Part of a small language model's weights.
Training: a variant of SOAP for these matrices, 290M tokens, 4422 steps.
Each number is 128 + 32 x the weight over the matrix's rms, rounded and kept within 0 to 255. Layers, rows and columns count from 0. Numbers have three digits each.

# layer 6 MLP down (transposed), 640x160, rms 0.0726, rows 512-532, columns 0-159
133101187146110152088071117143148073066171069066101100142058105108107198114133177113164113171038120148137151114113103088185090149107114152099172178111133149104088081122134141142143174163088106193137193191112174128118120113125178143115135195163118123156158116141111085151102167137163153154151067126120120074110073170255096064136084149112123107193087174141126147064097175163121138185141206056076129118163137123138084079136152216084160155120139158196070188102151109055166127125149124
204147142185145090128087141144114188065153090101069121079078110121089167120128112143141109164129127172148159082174144099137125075126148152150141090149117118064111128124117107115122145102106132132189164159122160060120118092185206117103135109138134080066145118132070110158176097109139105130161138137111167137121171118120122111180085209155077149119177179146186130118138085140133159129110124149155152191139135138165174112081193123110103098078133115106175128189077107128116229125138122
232108172153189141121089115134140118127116106085082075175129091170105132127157129129170174142068095143084115108137124118197141153129149110098177124141165129023120139112142140075139144168110175118130188131110135112140167152154071131133153158118104140099092152105172111106185136189120132127219098185120158110118116220160165159167146102150107127079105079132114122140123098119172103077102147065092089128126106156147110156176165091000130153116125110113103077089185153143092134100137111
135206093088136129129147149107102148114190183163124150150041133108158094104121169190162080142167082081184124122096186089145085127108109132070077133104160136174104128167171144120153125150115195165058073101178130152122136127072124171107102182169139107127162103071124111141146096048138133090113151185111152116118091150168126107063116110101141120173172163137098128161118168172150150150118118162201105110127202074075058088133129201101094158152141120121131082206146102113110113064142133
107176104128152145095131185065188068106134168136137119159119132149127088143074157045087151157123132097178125150094109180131146133143126188147180145097135167125140087135151154127154078130119199149113091117182137149051120134091120135102131104085130092113110141134151089073109084103157157147051156120071141110119121151201147137108095068126144126127095106119159103109156070092156140140092097145117163101116135124119104179129140109114130134125110116099100105120053147156132170151162163
117106134104073133132139131131134123108149115087143117147083155087137111123135132154143172146108121090147108119121126126175087153159159110144155210114128138148183125097068107170161157124200142132125113118119063123119094103132101124146139099100123126169124076161158156103157169111084093087077152101097108130101124108124154173133099138111083074143172170086137150107083108152052098144163141136129121151166170159096127143157102112137179133103111120137101143146089139124127125104138175
118152137137156138115083043066125162131148165108151137101163103154096173108138140173182186131089158166106100100127127160113102092128133119146138102123121136077117112150136176163099159118102070133186115139134103124069133144133120120106088065194098112162133143136067083086155193135163117030157131164089110111121110110106129154115092093144123115134097099137134100124068128142113127099092153073033130112097110146149104108106133146106109175116175086137127131132124113099180122157130134
079125092152075166142147143114132125117135159195063096138146123097111111136144077081142120227116103139081133150111152071168162112124094092107113160124101101102150179181151099133068151087139119098110090056112120131112109110085107166223102144172142134186059101158103094145130137152160111133130125130146209098095171129109113112102159165143119166120165138112131089143106141134109049149152137130133123138175125127155123143132126136109159122067090098164099179084073162158103173088090104
105159121085200078170087106081123173160118084119127102103138109111108113146107103119167079065134092053001124124201150103151129121112075170070155134134124130082129177067097139060130143134158119131097120121120088123124105129130121119059138101125126169116127136163188073088067114069115084087128124135133117123146087131094146193080138111138079135089100089020166165110118143172056121061154120118157136139138081202152120120170086129149106116119107176164117161138116130118151110104142146
098140142127129155088161141120148116133088171114180101129118126142144117156086180107149123126119103181143139099147119158181125095173132127089108147167135143123148105171164122154148170153114145130120096143162048111192162107132124108084118163085159121148134140075066126157123123133167074128104146140123099111170106146149144166119138151117171135179106104123192136118102137098152124139177169178103135154157109175142156179148139112150137079122151107109098133091112172130082131143109117
129147088109140153088138148110127107139197120130129066205107150082109159112083158140178123138127084124150141104147124144178137125107137130107153100048115104058073139177103054094145191127132154135127201084113106126090128103144142170133124104139097091081173172153130235093176109167109112135096088150142105099094152187115115104120145202149110130123119139144152145127121120078138063160096127161107113090163136117139153079155141105121171170103140072128169158074188108115054139105112102
134073192139156183084115117123072102095110139093158171056102127170125101128146125205143108119134120125123219179107143118136050113170096126104103149176109129154156112141144150089148112148136164118078119177097075195138135109137085149102133073112150153086084090127129111138106104108120127111140086133188111083096102113164143129088129122108161132142137141098163209135081124132126140096151117116128145111141182098081106155186147110114165174152146166095128138109124173188146101183149116
122068075186170091165193091111119033212133073122078103141153066149094121169189173112121093246112107059161094090087166134113104132194156121118118122153136136102086159078089094113115129148110133118143111147141124152104111082096135103080117088134175114129169155168104152099121121089126163201109043083134090144066089078103090162118176080094144139133108100034152094122093087185085135184100169134166121134061154149121155161116165153142123078022154106149098115194182183160109142149156163
145144085118099145045196140165166125161114162160124161138122146100075143113119091100106160122113135143118138107089179086187063146151140191154173143190136072129108125117174094126128140148142105181106086121012084122118159106097117087123141143101185135111111164152129159094118138165102169098090199130161139139118106141118068147127101083130098081109165089113095101137144154128100203128143132122107129094066188069118165169153083164125110170115107115127128099116115183165153231137125140
161076099168151152121116218137116098133226153079079131134092103091061203126155100138148125163090135129147177152124125135153112142138167126058125089105212136056143101091170105125147119152132104136077087081123146107112106165097120147149093120152113132184138084159185120174150159111146081072108100142169113141091053107176135105097094045130133131136115149117170147113125080155113155139085156123097165162083151126129146166119086137074093121140163132118103138112043110109109195114197116
111140120119094095144193134088179087140132180122099152126148135142128052104087169121178121119133062141093108146093170093104079164110142080133098139136114153077084136103138147086167143121124111179160146137172142099124121189144158174108077137118130103173161114149130103100125107181152142103115127062104149138114093108125119128161141145108115116114127155144168135100109110086129133162124146057085181126096171115115105110123154165133120111168122197146153194147140108127101168113110165
117092144118134111116086152099161161142125142162098139132105111143109108138162100091125119099152129147097146144151162096153097116161168121130042146143068131144142122093109158054103164101053148102135107095080118135139102170079178118118163093176128127043104157129111126120120165097074196133127195143051142137154122099054222174133135156130068157145157129133123184186074118186130077110144169177105095097127081159154088114097179139129185139138117110084178174159118172149153165113101153
084054079148097089069158117161137141147112141159100112120119145180170121109121117118106116087122081101116104099178133154101120099146121135172088127083176075097108049083157141110207091149083177182133118147130067100128165153127081127114124146154169116090112100110138177086086127100168112124131140161130154113173135116096086155154154124175131085118138096090159182106063159141155160111065169085142107114099109133152141166067116130100091116140072098073124111141101187163105104167133146
073144125067127107149118135129111108108065108077101116110073170169145152130146130147140100157111156100101099059166072148107129169113149131134114135140191098099117074080158124133117166161161089160135118099165152193092165143170151158179164135135096154123142099144106152168118084164171134087091145087156089176097139134120118159143154197149153238119115113148111156159106150145163058122170112131092123142163112138141095095097053149096169159153153108114058226150172174144177120116125165
102106119170151138110127094141094123093130100142095089168134075167086144102102115117097097135124074119103155129119165083097130128130105171136129169095149075128102152156151142126136107105076145090093058167110035110145102076072141154104136092139106111124088133147133146100098143159134128151113115158132127127100088103111100165137118160178166102116090133087132090146130118130123105138111114115131123142126103154136114084083124122156144083118109134104120097093080151102132134140154158
153176134102182147126085133166117200079131170131078110080116120114088118116113129114068177156103111145045158108138144121105180150141205160218138109134143133171171153044099129124142149158122127150119132153108190122048177143157143140177084119134145144136111107102118058172164174167079125149092151077131163188122126107142112130047082151140117141126172079144129116097172053102196121107119233081081156151072146094121154195120169099096139109148108114097122086146117077078170169112243123
# layer 6 MLP up, 640x160, rms 0.0726, rows 513-532, columns 0-159
138141160076080088123104068149116135114068123097133118188125157135152108129100108161127131153120166111050080144159068192101146129140112116124112181113089147145154131132111145140098069121115093106162123119127083125150115164121066109099131145105117091125127172108154130093140087143146120102170147113122083159109135107083075100096146144150147087166162139128088144111118128097168142117172095144158109148133142096119117058142182149131120136152129153214178137058135122186137110118125085
162139149044135157075123083121160098109141072171107087116166111102164128117195143152080179171159089091130156099133149183130170113087178131144173131124130097121157134082142180120152118126167171143137114230181109152116158102111104117145145118142134137125134147150121108154189100193109138141131144117150190160134102173143164083081190166105088067180101103121106129168105154178173132181216184120155147102117111121134126140126161075066100136108111135167159169102168113034114185108077129
130123129140118203182102129068143168163167162075185071132133073078151080153124112137097120135132087098144173203127147172098146191108176132108156135166168170142082101098084141149117128121180123146152218140135070113126135143087077173168076173068176153168156064117121145126185139107133156092160145225082181091112149175136102109158197122169178112139168162121160106169121137095145126107216117163078191188141148107150116109137092121168219176150110111184188089145006137107138140187076120
092094119152097135117114131102149130131109170122136108164110101143128117139118135121144139110092142158187091158145152133114112116094076106078093107078141155132084141134156151104185098117136142176144066176149107197122135101093168138138084150121155102108133152211072193087110126131153159102133131108120136136134078104143208095075117121112179109187140185109178108160123106106069167122135170090119144163128140185095149108140191133128094165105101105158193123119162086149181119128126104
154128143117124095117141154145165147165131086185112157213171093169131146137083111148156053144139157134128100139125134110113188072129098099119111079157145137196132131125168098160149078106085190155162157138152155153141139125123116137111134145150114113094145137140132140153137096173161139153149162182139132144153145071121109124145163150162197176128106137123193146103161193161204205144133165129145206152085160126159127076098137143147098143164114139103134132163144109104114111104202137
133134098094074132073070072117148150145140140122106074143134132150083071139123144143121110163150156140143134117164148133120131111115090160121064105116075099159142135133089082164152098056167180128121095085065106109097124107123129131130147148174108120117150161110134161143122125143122145161150156164120163122060079168106084122096128119098110161193173140123089104123137141070162173124098130133139169136132108147126167114154057178109144084098146145134123149164101060134051150177071095
101160079099192168069140142162135140116128131132160128102138131133105108134096159147102157140092169124118133188081077158115128103079172146166119114087157122144043158131131147105180118107059128132197105145178097133124121102127069102048124122179090201175153147080109155059136101138100139127116100108075136113158160149092144168117063119068136124126079140127132154163111155174151156138075094143095127116125178124167165087095137175111092127108138114136077144204156066152123145136075173
169105124147126167186163066139133183155222132137135120069155235108099144148106122139130148122125118117099139147140231171075127124082129116159139102123094072132138087113127085120125090121079120051155142097122167089152145133102104170175084118146106150112106150127101138108098156092119103155117164121199231084140161112153144069124134099131185129099158161126142105140193074151176135123141104076089108095127121130122085113119156085124133135161117103135093170110123142134117105104156173
094125138087146110099140112145212149103090116127097081074105139115142178122157150109081100119058128067145111083102136148084127182113104066160096090086135127105117118061122094136180083105113117119180058147114135146116130132171130123141147126138170116129136136108137136156085108114077133162108159172149109126154130066105125066136203109120141136142173159101101112103060136196193189068130100134107155106115145150122112170141196132090130158066162140161114119195104107145207051163125105
135117111137130077126139220124161108145130144120104175149080119145107055079149095158134127117101120115066164167127131107205110093120120111167092069074122136163113172140107093085108098142098067127136139156138142106099111100144089119145090137091129107087166078136123114160086133112091187089125139118152176137157190147187182182108138133129155103121100186099065118127115087103100074130117137092160151132188170076114139156118120104126167083136113101141132105117117142156175111155179088
155128110084088125167117106143083057122106169100211093139103139118099125141093155134161184143100105151135187048149106149117173172080134139195133129152142119101133145164133088181120103196129120109108138094155177151084110051091097178107132090111069096112081138148122124134137121125166200109144112105191207099116188163145091143094109126135127105092111101149120118110113131120175068133120148081161108113152158141183149180094105156103187131097131129123159158147091154092183174087159147
090090209143126114108128160150081086095184170167159216138152192084049163145061140142041088107122144174078072137155133126122134152046132131144188127129149167138139122123128033121166169177141161144129169117190137139098110095106127062152063104159050120124168203170166120147147172182141185132127126101113147118136158125170157098190127116171103129139134138153063185145145151158144150119189101105122173177160213154141174218097175159117089126134091127106105150151102097172182152140118168
135195147100194106102062112123142150157101084082116125126104113188148125129039124132123089160063178153090146215139117110072106105119066109126130166141174128153071097152145136111172139135115099114188094121168057150135124179143111154047142119067073102089195163104100143115202150117069124129079147138165145077151176167101152134112092138122163142121143142098142138085164102107131189135083132095130104114210138104122189117111096175058114152074104134076122090156122141142132094141133127
114149124216120123116190120091167081154161138184138168148106177154163121154225186096122178148131090176192169194142104169150208096129079138103086118078117087169140140136126120085140141104201168137077113133156113114179116135102078144128159154144170139167114104140143086072149127071140134166128130105169152130120097105105172078082204125117109147116148163087110120138122121119138102153160124124127136093162122094130085135100107146095131197164125187161145133077195147143136081157136148
162139106062123080102124102094110112151123111106102128113116163108116136150090129117148132145143140191102173091132134156148182125133092137193118149047176132120105125096095106087126135113147083102167111083154109178098109153078075101082168159158117103111114124099179077108121178140154107111163147116143121097158129105131077118183149115109155101124054142083167152167134124155136127149121140154151101160192133143150139078113118137172146120129140109096103140156119115104117150104179132
157071103166123115110092128147173115107145129145163099166099098125059088176084114112075149141103129174107152125115128103123099148119166143178180115137124128201058114148098092081150099169140099148133114077070159109145074024105085126122097092135128123130158134141087209070099111094108102150111093078133128133124154185112147140149127097147109089180122145148127154103091145138152151056085054127103123117128125123094144152103111153126116141142132113147133127189108131128116107202150120
161155115082118168133109151114136105161171145079076123167172111089159166164090159128151064151149122146135150116190191122134122140109105182142113127127143135153133148117148129192166141146144170111138123138135146150164137071106080104152098092129087136151116114092209193107136088107158103174118095098095158097116186165140123076124146113143109140125084122105113138106116143139136104124128137164199156148165128154170112097132112157154112125116148103112145105062146125126130144130153157
096139139102023140184122152157080136092117110157158088107077111105157136164178068184044121130153108138133087167134101171107073173093095116120178208146159064135108154119100180104169079139138142139179147136118145088118162131142105159153141044108190112144129137125144133111061093061141118100142117111118186128105136138139183138057042095107101108169115129133138114188124124088118171129132148096150147127102144134137116186067100156110148142122120197116137146113105116087127162165061071
175132112075125130160120156131114166178122117171140127149147134156124134172144152114121142134142093122097161158147139151199131160162168077045211146169113112177160086126057097110067173124088147183169187104183145184101171151174075118130115180113123110114129103124120142131175139094124137128144132097145128123192161132133133185147117124118161102143157128187118155149107130113150134116160143128119148122086200157071185154120098149128125197165104104126153174190148125143126110097138125
136166068175118129084121145138083108157066088152096096147184112121118086134139154151090130060075090098125139130166135104116188144148120147110145108125105139150188181147178171161154068145131143092127164062093124139109174135091117121120106102089074088205156144109142158142175146040058185132105103086141159156114144126158130108126137096168130123094165169105083092141086068109122066150102178121130123119113154108145083192104076059116129085133125099177161107146105155073106166105135166